Each number is 128 + 32 x the weight over its row's rms, rounded and kept within 0 to 255. Layers, rows and columns count from 0. The size above them is the row's rms in percent of the matrix's.

# layer 11 attention query, 128x128, rms 0.0516, rows 0-31, columns 0-63
size [ 93  83  84  79  77  82 100  91 106  73  86  97  89  75  82 100 105  87  84  88  87  83  76  76  81 149  96  81  91  88  88  96]
[[156 128  91  97  78 127 147 188 100 145  99 105 156  93 110 144 116 153 173 132 194 117 187 178 135 133  90 148 131 167 115  84 170 164  58  95 121 136 138 177 123 100 131 121 152 168 101  91 132 113 125  82 158 157 128 133  89  62 142 144 132 171 123 138]
 [128 123  73 105  94 154 129 104 107 167 103 154  96 101 158 116  64 127 142 168 130 143 104 138  90 133  87 117 122 129 149  44 195  96  82 136 100 143 157 139  92 107 154  90 138 163 158 109  88  67 119  98  88 102 162 102 175  90 142 160 108 171 135 180]
 [120 123 151 150 102 161 107 138  84 148 102  65 172  91 124 169 184 114 135 124 110 163 140 150 103  49 149 149 109 137  91  58  79 153 123  83 122 108 145 119 141  79 112 178 129 128  97 139  76 140 115 130 134 164 125 129  37 141 134  93 161 155 113 125]
 [109 110  94 109 140 107  98 100 120 105  79 117 172 105 106 132 133 134 132  97 164 159 160  96 203 124 138 140 117  93 154 128 174 158 150 148 120 175 153 186 115 162 159 110 144  94 172 155  80 177 150 194  87 158  89 127 193  34 105  69 155 114 152 103]
 [139 179 156 128  84 150 123  66 149 114  90 149 137 102  90 100 173 130 144 127 113 136 127 105 182 122 102 152 177 101 145 113 165  98 185 162 145 156 141 142  97  90  92  94  94 127 175 102 157 128 148 187  73 118 154 150 158 110  96 155  96 106 102 100]
 [162 143 130 105  74 139  92 147 102 117  54 111 171 140 100 128 146 148 147 137 156  95 117 112 178 160 126 143 107 105 135 155 133 207 122 105 136 128 176 143 100 106  99 150  89  78 140 131 126 155 174 121 123 162 103  65  95  71 123 102 132 232 144 103]
 [160 145 116 149 158  88 151  73 102 126 141 232 100  94 116 148 172 116 146 138 138 118 161 125 176 161 132  86  95 102 116 177 172  80 123 129 150 131 142 149 126 177 117  89  64  94 138  99  97 161 166 168 127 162 120 167 137  75 125 108  92  95 120  64]
 [161 166  95  88 169 183 153 115  90 147 152 125  75 109 167 174  85 137 131 148  79 191 115  90 123  94 136 123 147 152 114  89 172 145 113 109  94 127 112 123 119 108  66 122 125 131  63  84 174  89  99  68 139 126 180  61 125 177 149 113 126 102 181 102]
 [134  65 146 181 131 196 118 159 115 138 169  61 136 137 119 136 124 122 152 138  83 162 113 125  94 113  72 126 104 113 141 111 119 172 156 114 123 110 103  82 148 119 170 122 165 146  92 112 114  88  75  98 161 156 151  76 120 148 101 162 156 137 134 201]
 [160 108 112 138 154 191 159 121 152 167 182 144 127  76 125 192 158  89 135 137 148 147 134 158 109 150 171  89 137 128  76  68 126 123 122 178 137 104 140 135 155 161 213 161 105 129 136 119  64 123 150 137 129 145 126 141  51 106 164 205  92 108 121 105]
 [ 73 140 125 146 135 183 162 134 182 143 134 147 136 154 124 152 114 158 153 145  86 174 179  98 116 159 144 128 158  99  72 117 130 217 127 163 162  62  76 167 153 132  91 137 115 168 106 119 138 109  97 193  90 156 141 130  91  82 197 137 131 133 124 111]
 [ 93 137 112  59 149 173  53  95 151 150  75 144  67  82 129 124 143  81 126 125 109 126  65 106 144 116 114 125 128 116  40 110 145 126  79  88 110 135 196 120 164  58 138  79 140 151 126  94 131 131 162 136  64 118 146 166 139 202 140 158 114 132 155 172]
 [ 55 122 105 125  87 184 115 142 174 160 161 147 158 118 114 117 172 122 139 113 120 117 157 167  85 198 170 136  78 128 184 149 170 173  87 154  96 102  81 114 123 110 162 167 111  91  97 109  52 150  89 190 171 146 190 100  69  96 170  88 120 104 144 125]
 [100 126 139 119 117 126 130 123 204  87 120 160 127 141 140  98 203  89 115 130  91 150 233 161  94 174 124 146 129 134 121 144 102 147 158 158  83  91 147 132 113 128 103 155 147 158 121 109 129 137 122 124 129 129 113  87 100 102 142 100 134 142 137  81]
 [164 164 132 160 161  93 133 140  86 121 161 116 128 185 135  63  89 151 170 132 104 168 137 102 102 152 141 138 105 130 174 190 180 124 138 157 174 176 112 113 168 137 129 167 142 154 114 139 176 153 158  91 173 144 101  78 196 134 129  70 130 131 145 151]
 [126 156  93 147  89 195  91 123 119 125 107 141  92  64 132 136 158  50 138 118 113 118 136  94 135 102 139 159 123 158 106  66 142 143 129  97  86 117 219  69 140  37 134 158 118 124 114 104 151 105  99 110 107 175 151  48  94 185 101 136 149 126 129 175]
 [171 117 167 178  92 146 146 170 134 114 151 141 149 164 147 142 199 118 139 116  93 163 150 168 138 131 141 145 147 121 142 146  37 163 148 115 170  89  97  73 164 120  98 178 152 115  99 103 124 142 104 121 144 165 116 109  62 154 134 105 105  92 154 109]
 [165 172 153 154  73 153 133 135 112 173 138  87 152 136 137 124 122 140 137 145 143  89 190 158  68 118 173 102 185 104 129 123  94 116 124 117 167 117  78 103 188 125 119 184 153 110  49 118 147 182 137  91 143 120 162 114  85 166 121 111 155 133 116 111]
 [ 95 134 112 179  99 102 113 112 118 108 113 125 115 154 133 127 146 144 138  74 140 130 160  76 123 166 148 146  95 104 182 164 137 113 145 167 115 169 161 167  70 160 167 110 105  31 136 161  91 218 149 182 160 159  46 131 118  72 109  84 101  65  76  83]
 [134 131 108 111 201  93 174  89 107 113 140 160 103 130 170 117  72 168 123 124 152 127  99 103 165 140 105 101 120 138 160 144 157 133  91 146 128 174 108 146 155 147 168  93 130 160 173 120 138  83 135 101 157  90 158 161 200 107  98 141 100 140 137 175]
 [ 80 124 144 127 113 148 114 168 160 164 176 160  79 160 155 117 148 110  94 115  65  96 109 151  59 136 127 122 139 175 161 135 138  83 144 164 160 102  75  85 114 110  96 135 181 167 139 106 170  91  84 126 135 113 171  88 115 184 114 127 159 110  99 154]
 [113 102 130 138  88  94 135 131 114 107 113 125 158 147 120  99 151 125 127 152 145  97 153 112 205 125 101 130 135  82 196 154 101 159 127 142  95 201 144 144 114 180 198 119 124  69 202 179  88 161 175 132 141 133 115 122 138  78 136 124 123  74  80 139]
 [138  95 157 142 188 137 111 128 102 109 159 150  92 119  61 121 174  93  84 115  99  83 116 123 125 177 145 134  79 148 150 120 152 129  87 159 134  88 148  82 138  91 107 146 138 111 152 133 140  99  99 103 131 140 133 120 100 131  80 181 124 148 145 179]
 [165 172 127 136 120 149 125 115 154 137 111 149 138 190 158  63 132  88 167 142 133 134 105 180 123 215 101 130 107 128  93 136 138 121 152 140 170 132  92 144 109 145 149  81 100 113 133  39  99 167 152 142 108 153 142 143  96  85 163 145 108 126 114  71]
 [150 129 177 117 148  20 112 107 131 139 140 109 195 146  61 123 157 151 116 144 107 140 177 128 101 143 105 112 131  94 179 148 129 177 104 146 141 128 118 161 144 131 133 145 117 140 159 155  91 128 152 162  77 100 108 145  85  68 124 161 139 112 102 133]
 [101 166 118 142 152  83 126  74  99  81  89 107 168 138 109  96 105 169 109 146 184 133 131  74 223 160 159 160 117 120 159 156 127 127 115 120  97 182 122 149  90 141 151 102 134  77 174 176 116 167 172 171 138 105  75 166 162 100 119  94 103  83 100  94]
 [167  88 129 129 106 175 152 142 113 169 161 111 126 184 107 144 141  76 146 158  97 117 156 184 174 109 144 127  71 111 171  87 113 142  91 156 158 107 152 130 152 118 162 161 110 166 152 188 104 132  63 132 139 145 121  57 120 154 184 104 141 124 114 120]
 [181 167 155 135  77 113 169 176 104  49  62 123 158 130 177 151 134  89 104 124 123 152 124 158 121 138  86 135 162 112  93  80 149 113 158 117 196 140 135 136 148  64 120 149 110 184 129  70 102 109 135 136 117 160 123  98 146 132 115  39 154  89 117 111]
 [104 110 153 156 169 150  91 135 193 132 120 153 115 110 163  97 139 111  92 181 116  82 153 152  59 143  97 115 111 170 169 144 162 153 121 145 122  89 112 165 137 149  85 176 147 179  94 109 171 105  95  98 121  64 145  84 120 194 137 144  77  96 112 137]
 [ 69 148 163 119 176  53  88 129 125  66 132 130 150  98 108 131 105 159 137  88 100 133 120 172 181 126 157 145  97 133 121 136 122 115 133  59 118 116 144 134 155 143 131  96 120 114  95 156  92 171 108 139 115 114 131 117 140  81 154 133 166 129 123 107]
 [ 96 102 140 107 164  98 170 133  76 157 107 120 178 127 136 166 117 128 120 155 100 102  99 181 122 122 123 153  60 122 141 113  74  88 205 132 148 112 106 170 122 161 137  93  86 135 118 115  86 141 109 149 147 139 117 148 196  90 158 127 109 109  54  99]
 [111 142 106 113 120 110 107 174 131  78 139 171 122 180  73 126 140 138 141 196 123 115  86 128  80 141 137 139 114 161 171 151 109 192 152 113 113 208 105 142  93 181 149 116 138 103 112 100  97 168 129  99 126 100 122 125 116  91 132 132 115  86 143 116]]
# layer 11 attention key, 128x128, rms 0.0442, rows 0-31, columns 0-63
size [ 65  63  66  79  64  62  66  62  68  93  77  91  90  90  75  80  69  63  66  61  66  65  66  68  57  59  77  73  91  72  73  82]
[[118 172  97 112 114 104 157  48 150 140 156 133 120 156 168  77 131 154 116 158 169 136 122 143 147 114 191 129 140 118 120 173 149 126  94 107  86 176  77 140 110 140 135 121  78  88  84 111  88 139 128 135 169 113 145  98 165 123 132 118 119 147  98  53]
 [125 154  85 148 165 135 108 108  93 122  70 108 162 136  91 145 123 176 117 141 172 145 138 117 154 124 156 140 126 165 119 129 162 109  84  78  79  77 103  66 109 134 127 129 139 142 140 179  85 122 154 146 163 172 141 155 175 179 128  72 148 138 138 108]
 [142 120 118 103  62 141 117 176 167 123 149 106 139  75 152 120 158  98 149 124  70  85 107 178 100 152 164 152  74 154 128 102 152 134  95  85 162  96 151 130 150 160 122 114 132 155 105  86 146 116 125  91 119 107 135  71  77 138 193 136  59 111 126 123]
 [108 178  87 150 192 128 128  89 126 148  74 100 153 168  77 107 128 109  91 159 169 133 153 107 103 141 136 155 111 165 125 136 129 161 157 151  95 175 142 102 110 165 140 134 170 111 182 152 152 126 132 102 167 161 130 148 149 214 165 104 118 128 147 152]
 [126 100 117 119 140 164 172 165 128 148 121 131 230 163 114 121 131 144 126 108 168 161 128  86 114 139 117 114 121 149 101  67 185 167 124 132  91 157  91 125 121 128 164 148 130 153 119  98  93 139 135 129 132 146 187 183 130 168  82 151 134 107 133 188]
 [119  90 120 124 126 154 143 164 124 134  55  95 133 179 108 120 135  84  82 158 102 127  85 186  84 115 138 145 128 182 103 122 141 176 115  85 135  77  87  86 106 110 112 169 110 135 152 185  84 130 145 145 153 150 153 152 156 147 141  90 131  73 118 121]
 [152 132 148  99 113 129 121 127 122 113 132 147 113  88 145 154 100 167  83 100 160 147 136 131 111 102 131 160  99 114 109 114 110 124 147 112 115 110 167 130 100 110 195  91  94 156 157 129  76 142  76 140  77 112 101 203 161  91  85 126 223 148 136 112]
 [ 62  96 114  46 120 112  96 165 114  68 131 159 119 129 123 134 137 191 141 150 129  98 118 143 101 168 168 169  98 107 180 124 105 119  70  82 160 147 162 112  61 154 105 182  81 155 129 192 139 125 115 149 106 109 107 113 146  58  82 172 135 100 152 124]
 [123 114 107 161 156 176 129 134 147 124 167 111  74 130  96 133  67 148  72 133  83 119 103 104  54 141 115 140 181 110 138 122 128 109 117 153  95 121 176 121  93 171  79 137 140 187 137 151 166 198 128 115 107 137  83 140 103 178 136  99 100 143  98 123]
 [ 97 192  84 135 151 129 163  64  95 127  96 117 163 188  67 128 135 136  64 133 153 229 134  98 124 170 161 169 130 151 156 168 122 117 115 124  76 158 104 155  99 129 125 107 177  97 176 162  94 141 182 135 156 158 138 164 154  88 115  99 146 123 104 117]
 [156  83 131 111 133 149  96 162  96 164  94 125  87 169  77 139 133  68  84 125 122 108 176 116 108 152 116 134 126 165 106 133 152 180 128 128 101 168  67 145  96 133 130 135 162  78 174 127 126  94 126 126 145 111 175 157 153 127  83  67 164  89 175 131]
 [114 113  39 185 133 125  98 184 123 158 150  95 162 145 128 198 145 109 113 150  82 113 133 113 128 141  95 112 176  98 102 145 164 124  72  43  96  56 132 108 113 125 166 123 171 110 131 190 132 197 174 123 121 128 136 125 165 155 130 105 119 114 132 104]
 [156  82 160 164  84 138 169 185 133  92 121  94 170 114 146 144 146 138 132 150 114 160 173 139 155 113 100 125 124 112  78  99 165 184 128  89  96 123 124 133 103 136 112 143 149 135 128 158 118 128 161 123  75 149 134 129 107 129 140 117 104 128 105 108]
 [203 146 109 122 138 138 121 111 164 167 182 113 163  44 132 205  78 116 104 125 128 109 122  99 116 143 142 120 121  70 121 151 149 140 120  47 139 160 141  84 177 122  79 103 109 133  94 133 123 179 137 157  71 178 148  98 139 148 203 149 131 143 121 104]
 [127 134 112 107  65 206 155 141 125 160 176 146 133  93 124 130 176 132 147 120 111 125 139  95  90 100 136 120 164 150 178 140 135 165  75  97  97 145 106 142 125  83 133 130 145 104 172 169 125  80 129 127 160 156 107 135 165  85 134 101  97 194 180 108]
 [ 91 145 125 144 151 103  92  71 104 159  76 170 117 152  89  89 122 150  74 132 130 108 119 188  94 124 128 133 126 142 138 145 133 123  86 187 127 124  57  88 100 232 147 150 183 117 193  88 124  79 119 150 110 134 134 158 103 136 164 117  97 104 164 166]
 [124 141 193 102  69 137 135 147 155 151 163 108 120  59 160  92  84 145 148  95 128  85 151  83  60 134 100 114 105 113 153 147 169 135 148 117 149  98 140 161 137 109 139  96  74 122  68 116 107  93  88 135  71 143 169 186  92 100 146 164 159 145 148 125]
 [ 99  78 137  98 149 172 105 104 152 162 102 221  98 131 127 154 134 113 137  75 156  73 161  86 129  94  73 143 114 150  69  88 139  98  95 112 125 108 131 173  91 150 107 181 136 177  92  85 135 146 135 147  88 178 108 104  59 122 125 180 146 134 128 127]
 [111 134 171 145 161  99 118 169 140  61 147 194 136 192 100 102 148 123 121 186 111 160  65 118 114 114 117 126  91 115 125  86 106 150 179 163 119 131 130 104 146 149 106 138 171 162 168 143 126 145 202 150 129 140 143 175 170 177 128 115 147 156 120 112]
 [128 181 178 135 110 145 140  48 137 117 128 174 147 132 116 145 113 135  67  90 145 172 105  86 176 126 123 117 137 170  84 187 103 187 101 107  95 130 127 158 106  74 137 127  87 137 147 177 102 131 198 120 118 148 133 182 121 109  52 185 110 153 108  82]
 [157  59 200 156  78 126  84 126 212 111 158 136  78 101 126 171 103 114 154  88 145 107 129  87 180 115 126  76 101 124  41 148 145 109 156 139 181 111 152 149 132 102 109 132  55 104  91 143 164 112 144 151 100  67 157 103 125  73  97 147  98 169 144 114]
 [ 89 143 121 141 143 137 114  61  97 125 126  67 156 188 126 111 124  76 100 132  88 181 146 150  66 133 100 171 149 128 126 110 117 118 153 143  98 158  58 104 169 105 112 119 165 102 151 137 105 100 202 139 149 124  92 159 151 158 172  66 105  61 151 165]
 [187 128 176 119 117 148  75 140 167 102 115 182  69  48 125 157 126 122  38 146 128 134 138 122  72 132 170 124 102 148  67  86 117  95 113 112 171 146 170 146 121 158 117 149  50 115 100 130 125 104 104 139 101 124 127 147  50 110 134 158 130  86 110 116]
 [133 127 123  90 163 146 136 124  90 151 118 136 166 138 116 141 150 124 102 119 162 143 152 186 153 107 141 118 152 118  95 143 161  90 109 145  97 142 138 122 140 121  66 108 145 106 173 170  54 103 126 116 106 131 146 168 165 143 108 114 165 128 142 113]
 [115 141 182 103  95 190 171  87  96 153  42 125 131 141 168  86 134  91  90 100 128 100 156 108  73 152 163 111  72 193  99  72 126 211 117 147  95 131 130 173 114 148  60 139 118 111 134 122 128  91 137  87 162 181 154 114 163 153 123 130 101 141 138 145]
 [134 114  95 163  86 143 108 127 119 161 149  78 109 111  54 197  99 160  55 125  57 188 134 133  54 119 146  91 112 152 114 103 154  93 166 123 113 146 169 120 143 165 101  98 212 134 137 119 155 105 127 121 141 121 152  79 101 150 129 121 159 163  82 120]
 [166 106  56 145 110 167 107 126 108 146 149  56 137  84 155 115 119 162 120 142  75 125 112 124 151 156 117 165 103 121 151 119 103 145 157 109  86 145 166  62 138 127 148  65  68 100  84 146 131 104 154 102 129 131  74  83 189 132 172  67 152 137 155 138]
 [145 162 157 124 141 164 158 180  85 129 132 162 101 186 155 116  82 112 151 146 146  63 145 113 138 146 114  91 111  97 130 139 175 187  99 156 119 124  84  94 130 115 151 128 128 117 130 178 132  93 136 106 105 138 130 174 136 126 108 111 165  79 165 125]
 [ 93 131  72  86 168  96 181  63 107 137 108 104 128 201 112 122 162 153 182 156 137 158  58 174 171 137  73  98 159 130 134 145 128 127  96 156  82 133  85 152 131 160 151 160 227 159 165 114 115  89 147 140 114 123 124  92 185  91 145 124 136 197 120 150]
 [125 175 149 170 133  94  90 161  99 184 130  78  98  93  95 193 124 148 110 112 116 160 139 176  52 158 182 128 105 109 135 110 133 129 116 180 162 131 146 125  98 158  97 171  99  98 116 144 112 119 100 135 148 113  94  88 124 144 151  67 104 157 112 101]
 [110 135 158 132 126  69 109 143 107 118 160 161 113  98 147 127 152 111 144 180 141 167 173  86 135 185 127 119  86 116 122 106 120 118  92  71 131 120 128  95 130 160 117 124  98  68 138 132 142 124 163  92 121 134 154 104 100 162 135 142 196 125 114 123]
 [175  81 179 150 124 159 162 115 169 151 170 169  95 120 158 102 118 111  69 107 104 127 149 104 192 140 132 148 106  64 139 142 114 139 188 129 187 143 143 101  89 121  65 123  18  66 122 154 182 140 122 171 129 130 149 120 128 102 123 137 152 106 127  88]]
# layer 11 attention value, 128x128, rms 0.074, rows 0-20, columns 0-63
size [ 78  83  84  84  87  81  85  83  75  85  91  90  85  72  68  79  70  71  85  85  77]
[[149 145 115 160 145 136 122 119 113 119 135 199 115 128  83 152  90 198 151 202 150 126 176 176  87 115  91 131  62  93 122 138  24 129 148  77  94 112 132 139 140 186 128 106 110 158 133 127 166 136  89 134 158 130 130  77 121 120 173 148  93  86  76 154]
 [169 172 153 109 224 141 138 171 164 151  99 157 105  92 131 153 176  68 129 115 135 132 116 112 103 129  90 147 182 177  66  74 120 148 135 125 115  98 100 166 128 170  90 129 103 138 104 138 120 126 175 128 100 115 196 114  94 136 104 159 158 127 141 121]
 [110 186 147 158 168  77 127 157 113 150 136 132 126 115 125 148 141 122 125  90 128 148 100  55 137  47  58 114 146 159 128 125 150 197 121 154 141 132  37  94  97  76 118 155 169 154 103 143 114 113  95 150 124 202 125 128 148 123  67 137 160  99 110 128]
 [ 85 103 142 129 185 144 113 117 139 135 171  81 134  98 137 120 195  97 104 136 104 110 115 151 107  65  93 133 160 157  86 113 119 180 160 124  70 108 168  95 147 101  96 158 129 145 151 154 149 103 118 167 123 165 134 116 113 107 164 155  62 141 162 100]
 [175 110 101 102 169 136 171 140 127 152  70 179  91 158 174  90 113 135 125  89 132  99 191  48 148 145  82 127 112 158 144  93  88  81 115 166 104 161 108 123  99  84  98 147 113  81 108 157 182 133 168 173 142 129 176  97 124 115  63 139 100  75 141 121]
 [154 109  98  67 145 143 163 156  83 106 108 130 110 140 134  76 116 149 105 106 114 120 182 142 134 146   7 142 122 134 152  75 138 155 137 135 175 107  98 151 118  88  92 163 120 125  89 128 144 117 160  72 162 155 151 141  92 139 108 153 116 112 196 164]
 [ 86 129 139 150 212 110 153 154 169 142 103 105 140 115 173 159 163  66 116 126 131 108 150  95 137 120  92 115 168 191  42 104 172 141 135 145 143  78 153 140 172 160  75 174 126 146 119 111 128 139 139 165  67 190 187 124  73 127  77 112 127 143 118 127]
 [152 147 154 111  61 135 175  71 157 141 104 154 114  98 141 120 136 129 124 152 144 131 121 108 103 165 192 145 103  81 125 157 147  67 154  53  97 145 185 122 131 140 165 143  74 111 139 128  93 116 116 147 103 164 123 100 115  95 142 143  87 125  93  93]
 [ 96 208 158 123 141  76 124 129 147 114 138 104 150 137  75 164 114 143 128 138 173 126 111 106 101 130 145 140 134 109 156 157 116 156 143 173 151 156 117 188 117 160 182  75 167 175  98 143  56 150  87 101 132  93 106 129 172 121 120 140 152  98 124  74]
 [118 127 134 163 124 146 160 102 165  55 164 168  97 155 163 108  84 151 140 139 162 114 198 140 168 169 129 146  88 118 110  91 118 202 171  96 172 101 160 134 115 116 159 119 113  90  90  79 150 111 126  94 180 154 122  96  99 131 141 110 138 146 152 172]
 [101 103 149 115 163 157 120 106 113  89 199 154 120 127 142 149 190 102 178 154 134 152 123 149 131  95  62 127 106  98 117 126 125  85 140  85  93 138 191 119 138  92 122 110  79 124 115 141  54 122 122 169  78  57  90  97 130 140 219 153 107 163 132 123]
 [147 122 150 163  56 165 119 121 131  98  80 109 107 162 126  95 142 131 117 103 150 175 129  77 105 144  58 131  98 120 170 131  67 121 167 143 152 115 118 108 127 114 148 208 140 118 132 136  94 127 131  86 128 210  45 127 113 101 149 126 160 180  70 119]
 [134  81 136 120  81 160 161  83 123 115 145 137 100 152 132  79  84 121 122 138 166  99 138 107 135 163 201 136 119  70 161 155 111  82 171 141  83 179 155 126  95  97 163 104 122  85 147 135 160 121  84 105 139 149 114 166 155 130 163 126  97 120 120  88]
 [182 168  82 168  77 142 110  74 121 169 123 162 129 142 155 205  82 124 111 153 153 102 174  82 125 165 169 135 133 118 158  95 112 151 109 155 118 128 119  83 112 172 164  76 103 148 133 133 155 130  88  66  83 107 140 115 172 155 141 146  97 126 129 169]
 [135 100 123 100 136 165 126 125 167 128 180 117 134 138 174  99  76 118 157  79 144  91 127 149 174 150 109 124 128 149  64 151 159 116 121  81 161 107 201 154 164  47 136 164  93 106 122 118 162  39 168 143 137 174 112 123 119 135 133 112 150  99 184 179]
 [127 132 100 111  44 139 122 147 117 147 122 161  98 135 125 153  60 134 119 111 122  86 127  96 129 177 197 115  87 122 146 163 131  41  72 147 140 163 146 178  78 129 178  98 147 108 152 135  96 215 127 169 164  97 139 160 135 110 112 112  75 113 130  80]
 [155 121 147 111  78 176 140 136 179 127 114 142 108  82 157  94 121  95 103  42 146  87  96 132 127 171 164 118 162 129  85 180  99  79 134 105  91 153 127 166 136  94 113 188 114  95 139 103 159 133 160 174 104 191 109 150 123 150 135 150  87 157 118  78]
 [140 147 105 174 116 108  97  63 106 143 151 124 173 189 134 172  67 112 117 102 152 138 153  70 132 148 199 115 133 111  89 133 125 110  92 168 128 138 110 104 152 231 186  11 111 133 120 162 118 154  96 134 104 127 124 159 129 118 167 113 108 117  29 126]
 [ 92 168 146 184 187  96 166 114 108 130 175  96 164 157 150 143 146 132 141 188 116 140 143 121 129 112  94 136 145 125  81  56 122 182 148  66 112  85 161  70 153 129 158  78  76 145 157 112 152  72 101 115 112 132 112 155  93 129 135 162 177 160 117 155]
 [146 133 165 120  97 114 113 118 112 146 148 111 146 112 142  85 155 130  75 126 158  98 143 113 149 111  91 129 131 130 128 113 137 146 122 174 147  94 148 157 135 169  99 142 156 137  99 130 143 215 117  96 163 111 123 130 146 141 175 110 161 125 140 154]
 [151 104 114 150 113 149 116 111 180 177 132 135 109 126 136 166 185  92 121 173 140 128 162 121  86  85  91 115 145 132  62 120 138 165 125 123  94  87 136 114 121 149 164 156 161 115 141 132 121 146  80 151  20 183 123  64 120 123 170 142 119 103  72 127]]
# layer 11 attention output (transposed), 128x128, rms 0.207, rows 0-19, columns 0-63
size [ 65  83  78  69  72  66  72  70  65  71  74  77  72  66  55  64  58  61  73  75]
[[101 133 125 205 200 121 129 137 148 143 170 134 132 132  89 171 137 100 145 192 166 124 132  89 106 168  74 140  78 111 138 176  41  92 136 101  99 158 124  94 112 144 133 102  87  95 162 150 105  79 107 165 154 188 154  83 120  86 148 143 163  93 104  70]
 [185 122 136  97 179 126 121 142 176 164  90 118 134 174  96 136 170 179 141 138 160 137 121 164 112  94 161 178 149 144  65  15 170 161 116 112 123  62 128 208 113 107 127 105 122 141 104 154 127 114 111 133 102 114 173 104  88 109 104 158 155 133  51  75]
 [170 142 122 105 141  82 155 163 111 117 121 101  92 140 145 130 111 167  92  94 157 112 131  84 112 107  95 136 123  99 119 109 163 171 141 159 134 214  86 209 131 126 109 166 173 122  87 131 121 186  63 141 119 144  98 163 196 122  90 129 106 122 170 104]
 [111 146 141 156 132 119 102 122 133 119 180  90 157 168 102 128 108 137 116 152 140 133 102 153  77  78 153 154 136 115 135  90  83 161 118 100  78 126 131 105 135 124  69 123 136 164 183 168 145 106  90 163 152  84 131 113  94 152 143 143 116 144 124 121]
 [163  85 123 110 123 136 109 150 125 113  76 172 102 144 132 110 127 142 141 155 110 116 142  88 138 140 116 115 120 170 131   0 126 135 138 136  89 135 165 117 141  99 162 150  95  93 123  76 135 146 175  73  80 194 125 112 144 147 105 190 127 130 152 151]
 [112 132 139 159 171 107 158 128 114 155 109 107  72 180 141 111 137 146 108 103  97 131 130 121 112 101  79 141 151 207 196   0  77 135 130 105  97  79 107 198 146 103 174 150 140 117 127 108  90 136 194  85 127 154 154 175 158 178 108 151 130 117 142 144]
 [169 121 145 100 130 118 117  93 192 107  86 120 134 156 141 113 104 135 137 127 151 141 128 138 118 121 197 106 172 141  53   3 165 144 144 147 143  44 152 177 149 135  74 107 137 171 172 188 125 132 109 151  85 116 164 151 118 164 123 101 133 145  79  99]
 [114 116 125 115  87 213 152  71 125 136 114 118 143  83 149 195 150 130 132 190 111 113  97 125 122 113 169  59 163 117 123 151 102  81 110  71  93  80 161 115 137  83 116 183  22 166 162 120 138 154 185 135 133 135 126 152  93  89 125 152 117 134 139  91]
 [101 166 135 120 175 104 133 197 167 110 139 150 109 111 108 140 152 149 129 106 166  81 166 128 153 120 128 135  93 108 139 195 182 139 154 172 144 144  84 153  90 141 121 119 131  98  43  76 105 131 113 140 130 118 197 116 121  55 134 100 160 120 112  43]
 [ 79 146 133 166 139  74 153 113 103 168 116 105 111 168 133 124 134 140 153  89  78 161 163 105 130 150 110  74 106 143 144  47  56  81 171 178 111  89 100 124 142 153 137 114 145 133 143 155  69 132 115 150 139 240 115 126 137 138 150 138  98 161 168 165]
 [ 87 176 135 152 143 168 174  74  97 138 170 111 196 171 111 148 170 140 153 169 157 137 105 152  88 158 152 134 116  97 154 153 111 139 134  59  66 113 133 102 120 113 132 155 137 132 199 125 151 116 128 116 179  89 143  87  93 143 128 156 118 201  85  91]
 [134 106 136 145 121 170 106 143 107 115 142 156 105 125 111  87  87 110 130  97 129 126  89  66 103  87  45  70 157  70 116 190  56 129 131 146 128 188  69 130 132 109 125 166 132 134 130 122 167 154  99 102 146 159  80 113 127 116 103 154 117 196 154 145]
 [125 122 121 109  99 193 136 125 105 134 155 104 114  66 145 123  97 144 157 114 118  86 167 116 137 126 123  77 108  95 178 146 115  87 124 127  73 102 163  67 141 122 125 144  86 127  75 103 139 164 147  95 156 184  74 152 132 111 177 147  86 156 171 177]
 [ 80 145 107 122 101 125 119 143  99 175 108 133 140 162 129 165 119 112 150  87 106 124 193  72 117 116 113  81  95 136 181 116 152 129 139 147  85 116  83  96 104 110 147 100 122 179  81  70 122 108 145 123 134 134 122 106 186  98 146 141 139  95 159 161]
 [102 108 169 126  87 136 125 100 129  93 134  78 163 110 127 127 162 120 162 117  95 131  92 122 138 116 142 117 147 173  86  10 101 126 128 105 139 121 187 138 121 173 149 146 127 161 185 187 122 134 142 116  87 168  74 140 124 194 139 158  52 140  82 154]
 [150 134 108  78  91 156  87 137 168 148 113 176  94  15 161 131 153 149 141 150 109  70 153 127 181 200 136  99  81 130 145 171 151 120  93 136 124 114 169  76 111 115 165 134 110 112 111  59 107 144 155 100 103 108 145 118 169 112 147  82 103 122 160 108]
 [142  81 152  71  31 218  95 130 114 134 135 128 145  65 113 137 135 146 141 148 131  94 129 141 126 123 199 114 166 112  91  73 128 131 103 128  98  74 161  94 135  97 120 163  62 160 145 181 137 168 167 100 100 135  67 129 146 124 165 137  90 172 105 143]
 [125 183 150 147  74 115 116 167 150  95 149 202 153 133 115 122 140  98 156  80 136 108 135  89 161 155 117  89 122 101  89 238 143 109 172 132 166 165 150 148  91 114  78  84 132 133  77  94 128 126 120 161  85 106 136 117 100  36 160 124 172 132  99 133]
 [100 145 160 175 197 102 168  98 130  86 162 115 128 163 174 133 124 160 150  84  97 135  93 168 106  96 139 123 130 123 129 123 143  73 162  96 130 121 150 101 110 115 101  74 174 125 161 164 113  70  56 199 145 128 144 128  99 133 103 199  80 169  79 116]
 [103 141 137 128 150  79 108  78 134 230 114 150 134 128 135 105 134 151 103  83  95 128 194  94 132 108  67 175 131 144 128 181 142 147 125 174 155  81 155 162 145 173 132  97 193 127 129 134 114 166 107  92 116 130 117 116 183 113 120  83 118 117 130 130]]